Part of a small language model's weights.
Architecture: rotary positions, tied embeddings.
Training: a variant of Muon for these matrices, 149M tokens.
Each number is 500 + 25 x the weight over the matrix's rms, rounded and kept within 0 to 999. Layers, rows and columns count from 0. Numbers have three digits each.

# o: layer 7 attention output (transposed), 192x128, rms 0.0663, rows 23-31,54-63,86-95, columns 0-63
# v: layer 7 attention value, 64x128, rms 0.148, rows 23-31, columns 0-63
# q: layer 7 attention query, 192x128, rms 0.119, rows 96,128, columns 0-63
o54:469494475445496453514518479495488463501500480452540532493536516520475541523493495489517502492500495462487486529483546495535502470500478510541520468541559489521524496523447509517551452467534552
o86:495465503508498534495511532488495511464454506512482510488492542536491518483497505501502532480512471470506519498555490493516518503486511493493529536533469517511528502476476518502549525523521523
v23:520523539477534477506537493529505507501517472463490512463504460541494545517517518548482484485491497519485539526524545478504512493537458550486494478472490473485518498464479480495484493531475495
o23:495493498469462513496474550490466515464522513537495510536499442496499463505487502459513507520518511504507480458480543486476537476501471432486475539521525500497506496469511495493500513508457500
o55:514494500503496531495513479511516480527483487490518526535487548469498502497516508493483517504483486477505500447491496483508498524452508471561488466539487495491492446505486526490539485488474473
o87:513476519476520472506508479481497479528523527492515476454484504506511520537482498498491464483508483546506465537502545460537447538502485552521496486466482528506510494537488491501499542530504510
v24:494518502546483524478498489519482508510478480465511483494494490517502494481529491472484486509479457556476501482506463456501544478536497493476574481498508510504501474493501499508530483510513525
o24:493489487504499502470498506490516535504481513506510515540520510482515524469507508513497518473518491474474502524501502464540474499479457427522489485533493485458537483550483531516507508527494524
o56:509432465425464483532533493503491521504531515537497468536505521532504496573501500473450487480499508498458448505489560471512484534541488556562444487538480519513480503496528499484470539521474496
o88:527481489523531474446454542506485491509497512483515498498520517490477493464496495505483511508487466479516491506515448506506532489534505439457472512477486502509469473516491490514543465499537496
v25:481474484507547462512495487513538466486510480489501489499472467481494480497520504511479480481496450474504493482504523524502494463501499424506475496515516535482506486539563475526511499473542509
o25:511497509521543502503501501475478496538533492461503486511462489515474473526511476502500446529486532507503448554499485542483461458510486530490524512508523499482491515503476487498515462476516484
o57:485511483501464466509482526495485460515463497479480482495519494510515573522473511507487477526515519521475494450484480458540518594481525489464505480429441496530482508470468502444502531540421465
o89:525510484501517519505481523508483498493528513517478520476483485514465485475464488478531512459466491524507502522515493493432467490499486500462484505515523501508514504483520481538480467511493530
v26:474505485491489494513538518503478496518499473532502505518462529527541525496511483536517486457516492525512489560492519490481498506499470497466549478463493464504528452508512524535529562522525462
o26:509497504492482509491520487513537520550552488525473524478476478528480493479521515503532455524488525501460486495491506469501492473545484496509494505505468503509478488495481502476459486478446515
o58:530530543517488494503525504484501472495509562499462495506506500529485530530462494516495508491464513498521520484451504492523523503506535542532495505505497500504478522450528478485483499498508498
o90:472534481491551464510517472512510499506467511473492530505522546497532494460519439500494530480495464469524488507514545516518510520478469469488536534506501488512548470507498468512519491497495472
v27:516499531469507494481507467516480496487513512529491506437501453454447520482505475467531490510507439471494510526512529515484462499570508493492477450505517497519539517535507461510494450515500475
o27:493508470505502549488494532497496499537486508470479535471482495520494419493490442474506500467476528496499474535482553491502494524501487490517519496513475483493488537517512516511488489483514556
o59:517529518500509501506496486487510524476478469492508477486528529523538556547544519510453520465537519534474518483531487525521532488496509449443478505464516519519520496490488519527496503485518494
o91:464496533522462526500499495484473523493528533498543517507551472509475430486479527490492487490513485491522479524505486509477511539466503487526488493539521516487500524530498497545518538501523505
v28:477493488516508551505423476545496514503535513534446482475509502460482483471471516516482463480473506515529471548493490514514484438518498467472542521477506475497490501507513558504490489500489479
o28:540515527511473502519505523481460548536513451464484550526527468517514485518472524508538482501491470496482499464514549465489523472521519455557549492533532476539530449472512500487461465461461496
o60:490463466485513468485495500464500464498502513513527490501506523515524522517537511492512589505506483480474516469518480502472505548498490526434437525494506506488492532491479453510537517531509520
o92:494500519492481541524486492523521520452495481519471501497458486489500490492486486488474489463475542498524521497500487486479475520487526454529501497508501509513547486509519513509486482464493496
v29:525470491420563477485494465539537539535495488523513459472490521528503509509461503484510527508477515446548503537494465530533513493503482527468511501476517508504485481549481484485513525511479507
o29:476514513526472514503468543498467489469518508547508478479527488476480517508537492464484469515494510496513481479498478486508473495494522516564514501505498533485467519503492522499477506497523541
o61:476512467510481512497517515497479457497487496500524523501484514518488519482529492559482453510508491506486507497523504511515514466519493477597536549562492507476515495501467460461508486492465498
o93:510519521460555490495487467508516525493512478492512475446493500504492486515484514498484509487518507495491465495440484501510519532489484512509481442521513475504511543483528478482511507521551452
v30:495480467516473498487511496492570514505519517460458436496507500505478502517478458520468506513529487506546490487535520499468487516480527518513523522505542463538527488470461535546485488518494464
o30:509533507505512523491494469458528494483503494535494508498479531497499514467495497535474463522465500516489468522491491495504488553520450516480488509516504511501526463518530447506505468507454491
o62:500511523495521482501489498482489479508488530518492517506538447514516495519524529493509524522506522509532523507465494513491473488536553548449481486493505511471478520490505514525510505519506482
o94:514538517510504523540516479505501544530483515494511495514503483495510533560485520520501503500511476509522490493505436462480507506476525488483528521476494468512463493511500474511454503459511474
v31:465482513507472496485514516494500466477477453481454531523535532500515465513511507489481491484492496476498482523454450553494516501490515521520476489549507470504483456517468495506506491481475535
o31:497517494500492534479516430485504476506541506513494497468503536503498514499535523505517520532501526487483537501494504514503499509509514492547482467493524504497489486526499523495509524501514522
o63:490488486491509515501545512506534519465516536502529493450474516502553540464491503505472468528565521512446524485561509455496508459548432453547538479485519502516524520467495549485503468506510539
o95:497488487473503485473478549492531475535506509485485454589530502494493471471505493519472493496500486496493528506493533495496511556476512523462464535474437507516505502488524506515528528497499475
q96:505500494501496494499499504496497498500501502493499496501490502502493491500503497495498499502498498495497502503502500495501503492503502502496505508500499506504493503499499499507503495498498496
q128:500503507497507500499497502496498499501508497501495497492503502510502497502496498492493501503502492505506498496500503506499497502498510498504500502497501502501506500510502498501507500502495503